{"n_kv_head": 6, "vocab_size": 4582, "norm": "rmsnorm", "norm_place": "pre", "init": "normal", "init_std_qkv": 0.0333, "init_std_o": 0.0, "lr": 0.00152, "beta1": 0.9, "weight_decay": 0.27, "warmup_steps": 218}
Each number is 128 + 24 x the weight over its row's rms, rounded and kept within 0 to 255. Layers, rows and columns count from 0. The size above them is the row's rms in percent of the matrix's.

# layer 3 MLP up, 320x256, rms 0.0531, rows 6-23, columns 128-255
size [ 97  98  99  93 103  98 101 104 101 101 102 101  99 108  98 112  99  96]
[[ 99 128 165 106 137 137  97 143 128 104 163 107  86 192 109 106 116 143 132 128 163 151 116 167 154 120 125 117  91 101 142 120 129 106  84 166 114 132 159 132 183  96 125 106 128 154 111 104 141 190 129 134  97 117 136  73 155 172 141 112 134 103 113 100 152 116 126 118  95 108  69 164 130 127 126 155 133 114  80 131 110 111 134 118  97 146 184 125 105 107 135 141 125 109 156 136  82 136 122 135 145  98 149 128  92 127 135 156 152 117 172 109 103 113 151 134 159 157 114 108 105 139 148 156 150 108  80 112]
 [134 160  96 111 186 123 125 132 127 153 120 109 146 172 134 145 124 118 149 117 137 133 129  89 114 122 115 125 138 153 140  83 133  80 131  78 157 136 128 125 140 144 123  89 144 167 139 152 108  94 149  97 120  53 120 152 148 130 121 108 130  83  95 172 131 115 148 133 103 106 108 185 133 131 147 109 103 136 108 156 126 136 117  85  66 142 167  96 114 122 145 123 143 106 165 154 127 116 117 180 122  92 128 136  78 138 115 163 137 159 136 107 157 140  99 146 122 116 152 117 107  99 164 156 155 136 137 110]
 [106 111 126 119 119 127 143 105 132 153  93 131 131 151 128 115 138 103 134 113 112 136 110 111 118 121 114 115 148 130 179 126 132 159 140  70 132 128 141 159 101 148 125 136 124 142 154 104 127 111 129 151 109 161 154 146 138 153 184 116 105 161 114 147 122 141  93 116 119 134 119 156 150 119 122 115 164 151 136 148 141 109 111 156 141 153 146 157 100 146 172 134  86 162 117 170 148 125  82 115  63 113  88 126 131 158 126 138 112 132 141 107 144 152 140 156 125 148 157 129 122 123 124 134 161 131 136 175]
 [164 154 160 140 149 117 165 104 146 133 141  84 107 108 166 151 163 104  73 112 117 164 140  66 110 139 136  98 137 119 121  86 149 111 130 134 156  99  91 148 140 139 124 136 161 144 115  93 155 203  91 129 119  89 123 167 108 110 127 138 146 156 156 138 130 123 126 117 161 162 125  86  91 113 111 132  91 140 107 143 153 145 133 117  98  99 136 157 165 122 170 144 177 114 139 156 111 106 117 144 122 131 154 120  99 118  99 104  77  79 128 149  79 153  90 126  89 124 111 134 138 123 157 122 156  97 115 122]
 [119 123 127 116 139 115 119 120 123 114 148 142 139 110 145 135 131 105  90 108 109  83 116 141 125 112 173 151  95 128 123 125 133 124 130 128 120 141  66 120  80 135 135 131 168 151 109 119 122 120 172  99 142  95 141  91 145 125 139 104 100 118 139 149 112 183 138 131 129 145 124 121 173 105 170 124 113 136 135 121 142 120 166 117 121 133 150 108 140 141 130 102 181 133 109  82 116 152 146  94  92 171  87  99 133 109 134 131 117 141 147 135 139 120 151 152 144 112 115 137 157 171 111 145 144 120 132 137]
 [153 165 112 110 164 145 130 133 143 108 167  96 153 128 120 152 137 101  89 129 103  95 104 110 131 142 126 145 124 121 151  97 119 119  91 106 172 107 112 130 101 110 143 141 129 107 136 153 174 129 119 180  89  98 133 119 188 144 121 138 132 106 139 138 144 111 125  95 161 106 106 121 106 107 117 142 130 137 118 175 137 116 155 118 149 151 100  96  64 124 108 144 115 142 192 140 173 104 131 133 128 115 165 128 126 127  85 119 153 128 154 148 113 149 108 168 107 153 102 137 154 131 136 166 145  97 148  80]
 [145 131 131  87 144 124 104 124  88 155  99 129 146 120 171 114 116 139 127  83 117 110 121 143 130 187 110  63  82 135 159 136 124 111 146 115 126 139 118 158 100 126 123 200 148 112 136 138 134 102 108 134  88 116 115 151 120 167 123 116 131 136 159 132 135 157 105 146 153  78 146 146 123 130  97 130 151 149 134  96 142 151  81  95 130 154 127  97 123  90 120 130 116 139 101  94 172 152 171 176 123 133 191 144  96 142 108 131 114 171 146 137  92 115 119 107 117 126 169 112 166 139 151 119 123 146 132 133]
 [107 140 114 112 130 127 131 144 118 115 109 109 105 104  94 139 130 118 151 138 110 153 151 120 124 147 160 130 122 164 135 123 140 138 177  87 138 185 137 146 160 128 113 124 102 154 119 119 105  97 135  95 130 104 141  94 179 158 136 133 138 134 115 116 114 118 147 145  93 106 103 149 119 136 181 171 108  92 113 120 114 145 128 161 151 153 107 121 147 123 132 127 143 129 136 117  71 101 101 158 115 151 147 142 151 148 115 152 152 152  79 166  93 149 145 103 120 103 137 143 148 149 146 118 138 173 104 137]
 [133 123 164 142 137 128 132 154 121 130 125 136 135 122 108 129 157 132  99 138 142 121 113 144 111 101 140 108 129 131 165  94 131 153 120 153 148 164 107 121 126 103 122 107 132 148 181 141 118 118 157 122 144  54 115 112  89  90 100  95 187 130 102 161 129 116 118 135 134 139  94  97 150 128 159 105 148 150 104 166 140  95 111  98 146 125 158 128 131  85  95 105 117 163 177 114 157 130 156  84 140 149 139  85 127  96 124 128 156  72  97 130  89 134 142 172 133 149  92 124 136 126 144 118 167 132 120 164]
 [156 129  86 102 103 134 136 121 143 111 117 163 127 148 121 131 140 100 130 126 142 126 166 140  88 130 114  90 141 135 105 115 143 123  99 145 122 134 154 109 102  95 148 146 168 132  91 108 118 142  94 130 103 111 135 153 133 121 116 149 134 123 136 179 160 147 148 103 106  89  93 133 135 142  96 162 136 146 128 112 156 132 122  93 148 123 151 154 143 133 127 101 147 171 157  73 124 149 112 169 152 116 171 130  77 139 112  85 129  93 117 145 115 135 137 144 112 118 166 139  87 151 128 154 165 126 103 166]
 [145 165 111 108 106 106 106 106 102 184 115 102 118 144 136 125 119 144 128 136 152 141 110 112  93 124 128 128 143 148 141 153 111 128 186 143 146 131 112 117 138 130 132 129 104 128 101 151 147 129 100 151 119 116 153 106 141 130 121 133 149 105 115 147 134  95 175 111 151 128 121 177 147 147 135 105  94 127 150 115 136  70 121  88 146 131 144 102 124 152 156 120 160 148 151 197 102 153 105  84 112 160 171 119 142 114 131  88 141 147 192 179  82 135 146 135 136 137 111 132 124 154 151 118 114 109 194  67]
 [ 90 177 141 162 108 136 134 150 132 129 149 121 134 122 114 145 111 114 134  93 125 107 133 129 111 130  88 101 144 147 143  82 103 137 101 120 154 112 155 145 118 125 148 160 116 155 134  99 111 170 113 136 134 140 132 129 123 143 164 128 145 112 138 118 162 167 131 118 143 124 126 133 143 118 141 164 184 130 171 140 120 116 156 122 176 144 155 128 128  90 122 115 163 116 132 131 158 153 123 149 145 139 138 125 146 104  81 105 148 145 123 148 110 115 164 107  96 144 106 114 111 116  76 101 140 104 136 125]
 [129 103 147 140 101 117 176 138 128 116 107 157 123 121  71 152 109 134 138 141 116 131 144 115 122 115 108 125 137 115 141 137 122 170 116 124  93 137 115 129 152 154 123 129 161 159 130 107 146 130 117 149 128  80 111 135 171 138  62 128 127 162 130 120 134 142 104  99  99 118 163 106 114 158  65 140 157 122 126 127 117 151 147 133 136 109 142 145 158 126 113 142 149  92 144 113  49 110 105 118 102 128 152 137  87 127 134 135 115 116 137 123 131 160 147 113  92 131  99 100 100 152 136 146 120 118 169 138]
 [ 99  99 112 153 116 122 138  98 139 122  95 111 152 125 121 122 160 114  93 127 115 132 171 150 182 137 102 130 140 109 159 105 111 132 111 101  97  90 122 158 164 115 162 150 117 140 135 138 136 118 132 117 155 107 128 152 133 148 135 113  96 141 137 137 153 155 170  78 145 123  94 120 139 128 129 144 125  98 103 141  84 154 125 168 125 169 175  99 117 127 103 105 129 162 115 117 112 113 143 132 109 122 143 132 120 134 154  76 142 123 128 130 108 134  90 121 172 130 147 127 143 107 144 121 159 114 155 125]
 [133 128  98 101 146 111 132 139 148 141 115  88 123 131  63 113 127 159  68 126 161  60 107 109 151 187 128 110 128 113 126 144 144 133 116 136 163 117 154 154 165  84  99 125  88 133  93 153 108 160  96 148 120 124 144 129  68 127 145 130 124 142 102 100 144 110 127 176 145 150 114 132 110 126 133 112 121 142 139  97 124 112 117 131 117 119 127 160 131 145 144 194 108  84 122 111 125 107 151 119  92 132 115 126 126 133 147 153 148 156  92 109 129 141 176 152 114 123  83 114 138 145  82 130 116 137 117 116]
 [120 169 142 138 112 132  94 103 154 142  83 162 153 143 130 136 148 119 118 178 129 157 127 150  98 110 126 150 131 124 107 151 118 119  91 130 111 119 146 134 128 104 140 116 127 120 154 129 137 145  71  83 101 118 104 118 137  81 110 115 137 113 125 124  84 109 125 141 118 114 144  82 117 101  95 124 117 125 131 156  69 173 117 141 113 166 133 110  96 159 117 123 131  99 157 139  89 117  92 165  56 124 102  95 146 138  88 174  97 179 130 116 115 109 130 154 124 109 128 101  71  67 160 131 143  94 110 136]
 [120 116  81 123 135  96 109 132  91 137 155 125  96 158  83 118 142 163 125 163 127 134 134 136 128  95 167 162 149 115 127  97  90 132 125 124  94 133 158 133 169 141  95 141 156 140  89 134 133 136 109 108 155 134  98  99 119 109  77 182 154 145 107 145 139 143 137 121 145  68 153 160 125 191 136 158  48 122 112 105 117 134 136  88  98 113 129 129 112 132 126 147 151  74 157 119 103 174 106 161 125 131 122 129  92 178 158 182 137 128 140 138 143 108 141 112 134 106 125 134 120  97 158 124 134 130 127 149]
 [158 128 121 143 110 123 115 119 100 215 158 131 114 130 126 110 129 100 147 121 102 105 143 117 156  69 102 104 118 157  90 125 110 143 134 141 138 130 151 109 110  99 167 134 110 140  92 105 127 130 138 103  93 118 139 130 114 127 131 122 184 149 136 110 106 145  76 129 162 123  95 170 106 136 171 157 127 135 131 165 120 154 125 115 121 134 140 124 131 110 127 114 143 139  97 128 165 108 142 133  96 114 161 112 145 110 148 119 151 168 173 107 135 147  86 120 144 117 143 138 126 135 131 132 120 119 120  95]]
# layer 3 MLP down (transposed), 320x256, rms 0.0443, rows 6-23, columns 128-255
size [104 101 103  95  97  93 101 108  97 106  96  94 102 107  98  96 101  90]
[[136 122 141 148 138 112 146 122 135  81 115 116 163 134 113 145  78 126 116 130 121 162 119 179 129  87 154 123 142  74 120  91 144 118 141 142 127 139  78 132 122 200 152 148 133 124 155 157 126 117 104  93 188  88 114 120 107 108 158  99 139 133 153 114 155 133 139 106 117  94 110 152  78 117 134 143 131 118 123 183 142 129 130 129 154 103 106 104 166 137 153 144 169 146 101 111 144 134 127  93 126 170 122 137 166 103 145 103 126 129 163 131 138 136 131 127 121 135 101 124 117 131 121  94 148 175 145 160]
 [134 123  97 115  69 183  85 129 119 132 132 107 107 104 108 111  87 138 113 146 139 173  98 100 134 148 115 107 170  76 160  99 131 119 112 134 137 129 115  81 124  86 123 102 154 143  82 149 131 135 157 117 119 155 106 149 127 138 149 133 119  97 151 145 112 111  82 116 141 124 148  91 146 173 108 148 111 122  97 150  84 132 155 143 134 141 142 141 150 177 160 111 117 125 125 120 136 142 124 124 105 155 106 142 135 129 166  80 159 115 116 106 103 122 140 150  99 142 118 168 174  95 139 130 119  95 126 162]
 [127 164  95 117  91 112 154  93 103 158 152 162 133 168 124 137 106 141 120 141 138 114 121 111 116 100 130 155 166 119 146 129  85 115 122 137 108 147 123 123 132 161 146 138 103 136 125 106 122 136 159 102 142 158 139 148  89 125 163  84 127 138 149 125 104 121  95 132 162 107 164 148 119 115 158 134 131  97 136 153 143 123 116  96 152  47 120 150 140  94 122  71 147 142 151  86 121 152 106  89 141 156 108 115 134 120 126 118 156 119 159 152 136 152 139 125 108 139 129 115 119 101 118 102 108 148 113 154]
 [153 108  75 102 142 126 107 143 183 134 124 129 132 136 144 125 140 138 145  85 128 145 163 173 100 171 131 161 101 126 130 161 108 156 128  96 155 117 138 108  95 127 165 126 156 131 149 144 126 128 140 124 119 170  74 154 137 153 102 130 167 129 114  98 127 114 130 174 131 167 126 139 123 115 156 139 187 159 149 113 137  86 124 147 106 136 109 118  88 134 110 105 117 132 104 122 119 101  91 130 111 136 117  90 129 157 134 174 150 132  91  98 160 143 124 172 127 123 112 164 151  91 145 123 129 130 143 127]
 [126 133 165 120 133 125 101 137 112 122 114 114 138 145 158 125 138 121 172 135  92 106 106 141 119 134 160 127 148 135  95 124 134 131  97 122 108 186  97 112  97 174 125 145 129 123 137 158 142 113 153 140  89 150 129 135 167 129 143 150 125 137 103 125 122 138 130 144  98 126 126 166 122 111 110 162 121 141 108 108 106 111 121 131 158 155  84 114 150 112 112 144 137  75 125 151 127  88 128  85 116 113 127 179  89 101  82 145 147 117  91  90  83 116 128 160 166 129 150 125 189 165 140 143  99 164 143 157]
 [128 128 114 150 159 170  96  22  94 151 109 118 138 115 144 154 155 135 150 139 114  99 112 131 157 130 109 119 129 103 135 158 106 122 132  90 107 183 135 110 145 120 153 134 136 134 124 145  88 184 157 119 124 114 136 101 110 105 120 143 122 155 121 169 106 140 123 176 109 127  99  77 138 130 111 171 102 121 141  82 179 130 132 138 110 141 124 165 120 127 140 124 110  97 108 153 132 189 112 157 129 119 115 123 176 136 143 129 150 146  94 116 108 125 145 111 108 158 124 103 125 148 146 173  98  94  88 131]
 [133 144 113 137 111 107 144 255 180 117 103 117 115 119  89 124 134 110 143 120 120 152 130 107 162 135 119 130 120  98 125 122 138 114 124 115 107 143 155 141  97  82 135 120 159  89 111 122 105 166 121  91 175  72 119 118 128 145  96 167 106 119 177 113 123 103 139 105  86 129 122 130 144  84 151 145 137 106 115 114 178 143 130 135 119  99  92 157 103 130 116 119 164  87 130 128  86 130 136 153 106 149 121 117 121 118 129  99 157 171 115 155 133 132 161 137 112 127 132 113 158 136 138 119 129 113 147 152]
 [129  97 120 148 127 124  93 123 166  98 122 132 153 184 111 165 107 140 117 144 138 123 111 130 147 136 161 125 166 135  99 164 141 130 150 149 101 134 151 123 123 172 139 113 151 146 136 108 125  93 101 118 112 116 141 123 154 126 102 131 103 109 146 144  75 133 119 115 122 134 119 143 124 165 150 128 138 144 115 127 116 177 144 141 121 104  99 109 114 126 129 121 151  93 162 155 105 103 131 167 122 134 129 131 118  95 103 139 142 125 100 102 128 155 141 129 143 132 127 192 126 150  88 161  83 175 130 133]
 [141 137 160  89 106 105 139 227  87 114 144 124 125 120 166 141 121 139  94 147 132 124 126  99 118 109 141 154 155  99  90 111 142 128 173 155 152 140 106 145  95 142 160 127 122 101 135 111 175 117 130 162 161 135 109 122 122 118 103 190 137 126 128 120 129 141 110 159 118 122 108 132 102 142 139 118 115  91 114 131 101  81 131 130  99 114 138 102 155 101 133 119 119 122 127 120 131 114 149 145 137 183 105 168  85 161 113 130 143 145 120  93 112 125  92 127 147 141 119 110 119 116 131 134 128 126 127 157]
 [130 171 126 160 116 150  75  93 137 131 125 148 131 126 123 118 154 128 190 137 124 102 129 110 152 129 123 119  87 127 149 142 132 109 148 146 138  81 160 160 103 168 128  92 112 132 143 156 103 132  75 156 120 136  99 137 128 114 126 200 121 168  84 153 141  97 134 135  99 133 195 143 163 143  92  94 137  92 138 133 127 119 116 132 137 129 152 141 159 100 100 154 117 130 102 117  89 135 145 204 108 127  98 124 134 133 108 135 125  86 155 135 124 107 127 173 156 104 154 112 113 138 108 105 113 105 173 153]
 [130 130 112 114 124 150 125 209 165 138 207 125 150 114 162 111 135 130  97  75 115 102 130 124 145 176 100  86 172 151 155 130 119 141 137 131 157 115 157 136 139 147  99 116 124 147 129 133 127 104 164 121 100 180 120 135 135  96 156 199 126 123  69 155 139 134 135  99 103 138 166 156 148 152 123 119 138 112 112 159 143 136 134 113 117 130 141 156 153 106 147 114 111 121 117 117 124 108 134 136 138  69 126 122  98 151 177 109 148  88 112 106 124 170 135 136 116 102 121 159 143 156 123 158 142 159 182 130]
 [101 140 120 118 128 127 167  86 148 125 134 164 111  81 160 146 127 111 157  88 162 140 128 123  92 139 144  88 103 126 104  99 120  80 166 140 118 140 182 126 126 143 134 191 151 137 137 162  66 123 117 145 121 108 151 125 141 139 138  85 108 123 113 134 116 123 152 150 141  85 100 138 111 144 152 114 135 133 152 135  89 122 131 156 137 128 141  76  90 145 127 115 116 145  91 129 154 120 110  96 131 129 130 146 100 123 126 115 179 157  73 139 132 121 125 106  90 131 130 154 115  79 119 133 148 106 113 143]
 [133 123 141 122 133 133 164 166 173 187 166 110 117  79 107 140 117 146 153 137  88 115 123 137 117 162 144 115 105 148  94 130 135 107 101 154 136 141 113 124 105 128 122 156 160 129 171 106 110 142 132 106 119  97 120 136 148 135 128 144 127 143 168 125 115  93 135 110  86 128 177 156 144 151 134 122 145 116 120 142 156 101 179  99 139  95 147 128 113 122 103 116 111 116 110 159 147 163 140 167 151  84  99  89 111 157 130  97 161 149  87  98 154 157 170  92 120 116 145 153 105 165 115 104  89 123 137 122]
 [139 125 143 107 116 153 116 126 103 101 140 125 108 128  94 160 117  92  59 153 106 106 125 115 170 157 101 112 195 133 135 112 136 115 122 126 119 119 101 145 132 126 108 118 129  96 154 113 102 174  58 138 199 143 120 137  98 113 132  78 150 135 120 123 150 102 116 111 124 136 139 149 102 104 140 131 137 160 113 155 145 171  94 136 111 168  94 116 136 149 129 143 119 141 121 100 111  98 145 135 122 165 132 105  93 136 126 151 126  78 111 140 118 155 151 122 111 132 130 100 130 126 133 101  73 144 117 128]
 [140 142  90 136 155 123  53 170 111 149 131 100 111 112 154 144 136 130 194 147 146 159 120 128 114 109 114 134 136 104 130 123  89 117 118 156 130 101 128 118 114 140 125 101 155 133 127 118 154 139 159 110 153 146 115 103 172 132 136 118 141 159 113 126 181 105 144 112 114 120 129 104 162 150  91 169 143 129 100 134 126 114  86  93 114  97 131 134 165  96 126 163 159  92 140 113  96 138 107 125  88 125 129 122 143 145  98 158 129 137 149 130 144 167 133 123 112  88 153 136 113 157 137 133 132 121 159 113]
 [105 120 140 132 107 127  93   0 116 153 134 164 119 141 121 144 150  69 115 123 158 114 124 138 139 160 114 104 125  98  84 116 114 122  94 125 132 136  92 124 112  91 103 125 151 119 118 140 121 113 147 118 144 118 120 134 105 132 130  64 129 135 150 116 126 116 119 152 140 111 122 142 144 120 109 102 108 159 126 161  80 138 115 142 125 156 128 118 130 150 115 108  64 151 120 120 125 138 140 110 149 215 110 138 135 115 117 149 166 165 142 120  89 114 152 104 145 121 118 125 105 111 131  92 145 152 148 144]
 [153 111 186 123 148 160 135  76 142 114 111 160 143 121 144  94 147 130 133  88 156 108 122 130 105 153 156 120 144 142  77 181 120 157 132 132 140 144 114 127 161 117 172 138  96 130 150 142 113  87 141 131 109 137 125  78 135 148 174  84 130 130 180 141  82 105 131 100 122 150 125 136 135 103 102  81 169 202 140 123 172 138 126 106 150 149  97  71 138 113 137  81 115 135 124 109 122 114 144 110  94  90  93 112 134  75 114  95 113 128 127 132 129 148 116  95 100 129 145 132 153 131 144 117 107 120 144 102]
 [111 150 117  96  88  85 147  33 121 104 128  99 163 107 127 121 143 150 124 108 128 149 114 111 120 148 144 107 116 126  79 125 110 125 143 109  72 104 111 125  92 125 119 128 141 152 142 128 106 115 145 118 137 158 143 149 112 145  99  56 110 123 104 135 123 153 106 103 131 111 153 120 153 164  96 124 132 115 114  85 115 136 145 129  86 167 150 113 148 111 141 119 129 143 128 130 145 127 111  94 121 165 108 104 139 137 141 110 143  73 111 128 106 151 133 134 132  39 132 102 126 131 117 120 109 127 115 129]]
# layer 3 MLP gate, 320x256, rms 0.0546, rows 7-24, columns 128-255
size [ 98 101  94 100 108 100 110 109  98 103  95  96 102  98 100 103  97 101]
[[178 101 108 156 151 129 133 130  83  88 172 147 143 126 120 152 120 139 167 109 138 128 121 131  98 113 122 137 179 109 128 105 124 119 137  92 109 132 140 129 104 135 141 149  74 136 127 127  95 174 109  78 117  89 157 102 103 126 128 133 129  84 140 165 160 151  56 126  87 119 129  94 170 139 129 105 104 133 119 144 135 131 130 144 107 113 117 150  95 133 158 120 145 130 105 189 130 123  77 162 162 133  88 130 115 108  93 100 125 122 125  98  96 155 116 171 141  88 134 119 141 156 132 149 179 149 113 141]
 [143 129  93 137 107 101 152 121 126 129 118 159 138 141 170 109 129  87 124 155 105 122 129 129 121 135 153 128 176 166 144 144 106 103 119 139 130  91 119 150 139 155 146 132 137 109 134  96 134 130 114 145 111 129 126 146 126 123 132 149 148 101  95  81 140  99 124  86 205 137 102 125 105 119 113 156  99 181 110 139  47 160 122  95 107 148 113 123 107 159  99 119  95  96 116 105 130 138 146 145 142 162 155  88  96 155 148 146  81 114 131  99 135 126 158 117 123 136 100 157 116 153 106 166 116 119 150 144]
 [172 162  99 142 147  93 147  98 160 128  98  69  84 140 122 166 112 111 156 137 137 126 151 140 112 130 144 152 147 155 100 152 114 119 125  95 120  88 153 152  85 140 155 143 144  87 147 132 152 163 106 129 121  94 118 107 106 118 146 113 155 132 102 131 142 129 123 150 159 138 148  95  96 164 124 149 127 126  71 115 131 120 177 119 119 114 112 119 121 148 115 152 104 106 108 138 132 123 118 135 140 149 132 175 178 129 153 138  99  88 128  97  51 121 156 113 133  76 125 170 119 170 123 111 136 132 127  92]
 [104 160 138 111 180 119  99 154 124 134 163  94 108 159 143 117 110 158  72 149 148 120 102  99 139 131 166 143 128 125 128 158  88 129 153 127 133 131 135 153 155  84 176 165 166 153 117  87 125 108 160 104 166 106 106  96 106 148  79 160 119 134 129 168 127 185 129 108 184  79 131 129 128 108 151 136 105 127 123 142 120 149 136 120 111 126 158 107  83 129 181 132 130 159 116  87 137 142 131 120 195 123 106 156 132 122 127 147 117 112 158  97 154 150 162  96 140 143 153 134 120 149 141 153 122 138  97 123]
 [190 122 104 103 120 144 146 132 144 149 169 119 126 134 152 133  84 162 119 148 115  94 119 114 156 134 143 145 177  97 115 135  94 138 148  95  83 101 126  88 115 154 174 131 122 126 105 117 111 112 164 111  93 116  98 111 149 114 103 200 120 142 156 154  81 111 163 123 130 135 131 118 133 124 118 115 135 121 111 120 145 152 167 102 139 119  79  99 110 117 119 165 124  85 140 132 109 100 157 182 124  96 139 143 106 123 169 100 175 102  95 151 156 153 116 178 119 108 130 107 116 158 154 132 119 131 107  96]
 [154 104 126 110 173 143 146 140 125 112 119 162 125 182  66 122  99 121 124 177 110 110 149 163 119 123 152 127 105 122 140 108 132 141 131  95 160 127 149 123 179 144 162 128 119 150 138 106 115 154 110 134 139 173 154 112 131 152 179 135 120 129  86 153 132 146 155 119 105 186 150  95 140 139 172  95 159 136 106 131 161  75 112 127 142  97 110  92 140 105 126 200  92 112 112 155 136 100 122 111 114 113 152 111 132 104 119 189 166 162 146 128 147 118 106 120 124 113 116 162 142 144  99 118 137 126 125  89]
 [153 151 113 160 112 135 141 122 154 115 139  68 148 153 150 155  68 174 193 146 155 127 150 119 118  83 126 134 130 117 130 141 129 117 105 138 107 125 104 113 136 126 139 123 149 177  72 111  85 153 139 112 138 127 116 158 158  88 131 163 114 111 107 141 139 161 141  94 117  95 130 101 148 129 149 107 198 117 137 108 166 130 125 152 140 140 103 117 119 115  99 145 149  89 149  95 123 107  91 144 121  98 115 119 108 165 125 113 154 131  99 116 123  94 131 110  92 103 103  92 162  88 167 154 119 110 105 133]
 [136 128 156 164 152 143 124 128  74 148  94 103 117 142 117 138 146 162 118 118 145 151 135 115 103  87 156 150 130 132 127 122 112 146 169 117 131 126 114 137  76 150 166  86 101 153 103 142 134 145  91 140 134 111 110 130 106 141 114 140 117 149 126 175 156 148 139 142  97 182 125 141 158 125 139 125  86 179 134 122 106  95 133 113  93 104 129 156 104 118 137 158 131 163 106 197 118 103  99 185 141 134 177 156 128 122 128 124  85 160 189 142 133 180 120 128 152 124 130 141 132 142 134 138 118 127 148 147]
 [140 111 100 118 138 146 134 142 153 109 175 130 124 147 105 152 177 168  89 141 131  97 110 139 146 106 130 111 121 134 134 120 155 120 130 142 125 120 133 119 194  90 123 142 122 112 147 100 158 104 128 111 163 178 157 116 142  99 115 118 145 126 129 124 143 146 106 167 157 127 125  97 140 144 124 145  96 106  78  54 111 157 132 138 140 125  87  99  95 103 141 113 114 123 139 151  84 135 127 147 106 135 163 128 169 135 144 161 102 131  79 131 167 152 159  95  92 135 152  62 105 164 160 161  94 157 163 120]
 [119 104 134 168 105 149 121 144 134 112 110 110 131 105 118  92 110 158 123 137 144 126 144 146 125 128 166 130 117 114 138 121 118 113 146 126 142 135 120 121 144 163  88 109 120 145 119 123 100 119 136 114 165 121 115 169 114  85 124 109 106 162 101 125 150 154 133 132 124 122 156  80 111 146 143 124 152 103 144 102 119 148 189 127 141  75 140 116 130  93  89 153 133 107 120  99  87 138 134 175 182 102 154 100 127 158 133 136  85  67  96 129 166 169 111 134 154 114 100  83 138 155 134 130 139 118 119 109]
 [108 117 186  82 157 125 107 184 149 107 153 121 145 125 148  98  79 139 125 138  96 141 145 105 120 141 124 137 149 133 148 114 115 149 135  99 153 116 146 100  95 174 147 151 134 143 131 187  64 125 133 160 139 125 122 157 128 121 122 134 137 124  94 121 187 177 107 153 144 136 139 127 106  90 101 134 163 120 127 150 114 138 176 138 107 127 109 170 107 126 138 144 152 116 127 130 135  95 168 123  79 168 125 115 124  99 139 169 124  87 134 119 148 134 116 109 115 121 122 105 147  92 150 121 154 104 131 172]
 [125 141 123 106 134 132 160 158 107 150 129 106 159 150 127 120 151 140 100 155 153 102 130  76 160 109  87 109 109 153 168 138 136  93 115  81 123 162 124 124 164  99 127 123  96 150 124 139 107 101  98 137 134 117  98 121 126 154 147 111 132 151 145  87 122 118 107 102 139 128 115 107 148 153 154 171 121 141  51 149 134 116 100 108 111 154 135 102 104 108 114 138 138 133 127 110 113 181 143 144 150 157  63 147 153 146 186 124 137 100 147 113 166 148 143 123 109 122 117 125  60 143 148 110  99 128  99  82]
 [125 137 123 164 138 153 137 134 148 127 145 146 154 131 131  64 122 131 137 126 123 134 146 130 131 102 162 110 117 124 137 113 131 112 172 140  99 137 136  80 140 136 138 134 143 145  91 146 131 118 143 129  98 111 133 154  91 130 128 146 145 129 107 139  88 138 141  87 137 196 176 104 126  97 136 100 140  83 122 101 144 137 118  72 120  96 137 132 108  90 100 115 124 132 126 139 135 155 114 116 101 129 153 139  95 127 122 135 165 152 120 121 139 148 136 145 128  85 123 154  97 158 135 103 166 105 115 146]
 [144 136 128 125 134 108 126 125 154 132 105  69 133 107 155 123 144 143 151 108 109 132  97 114 113 135 136 125  97  94 173  87 141 127 145 178 138 137 139 181 118 134 124 168 148 140 138 162 118 124 107 121 140 140 127 102 142 100 131 133 153 156 122 127 188 119 143 119 128 100 124 132 177 108 126 149 133  95 116 153 139 154 109 135 103 146 127 117 137 105 110  81 143 130  80  76  80 126 167 117 136 139 136 105 156 122 133 116 121  96 119 129 135 164 111 117 118 130  82 139 101 126 196 147  84  84 130  72]
 [113 129 133 138 117 132  93 142 175 123 133 158 135 156 134 105 119 125 145 164 138 128 147 132 100 127 117 171 126 148 165 128 126 134 122 123 118 125 162 124 136 134 150  97  98 126 117  80 135 134  88 108 119 138  84  90 148 119 147 182 107 135  79 163 114 123 121  91 124 111 138  87 125 141 138 139 101 100 122 105  91 163 132 106  73  98 126 128 111 121 117 174 141  85 125 133 127 134  87 190 100 147 121 113 127 164 131 144  98 183 130  85 146 140 131 161 101 125 143 112 110 113 143 135  87 114  98 137]
 [131 102 130 115 161 122 139 106  59 151 139 136 119 145 101  94 172 115 137 113 111 101 153 156 121 121 165 147 169 111 102 140 121 105 104  72  94 145 144 126 147 129 114 153  91 147  85 133 104 114 148 138 152 123 145  98 141 113 136 118  76 116 129 134 149 127 170  86 111  87 115 138 149 178 140 140 119 181  75 111 114 143 120  70 123 148  79 136 136 111 134 100 155 110 147  75 124 161 111 116 139 124 158 152 118 131 155 126 125 103 128 103 100 151  97  81 155 154 132 115 128 143 136 162 143 132 142 129]
 [138  98 168 116  96  95 163 120 110 141 147 183 143  77 130 127 115 123 116 120 123  84 126 136 170  84 142 110  97 108 158 122  88 134 122 118 111 183 107 102 105 136 192 124  87 150  95  90  95 110 133 123  95 105 132 120 150 116 115 133 125 122 154 148 125 127 105 168 105 140  87 179  96 146 119 170 127 148 116 142 123 143 129 151 124 144 137 137 113 113  93 130 107 162  96 137 159  76 196 120 131 102 133 128 167  97 164 115 134 119 117 123 114 147  93  70 134 140 150 114 142 149 126 109 101 125 128 132]
 [127 176 100 151 138 170 121 108 115 132 162 158  81 150 149  86 124 147 162 109 115 112 130 116 149  86 107 136 141 123 133 132 144 100 163 105  89 118 141 103 122 152 155 138  99  65 131 154 141 166 151 154 106  75 138 167 132 133 142 124 148 108 151 140 177 143  88 106 138 148  89 136 108 150 109 134 129 117 169 140  71 142 133 107 151 190 138 109 113 168 151 152 127 148 142 152 137 106 120 112 149  99 118 129 136 130 166 157 152 137 149  86 156 124 142 166 112 115 136 130  92  73 138 155 116 128 126  65]]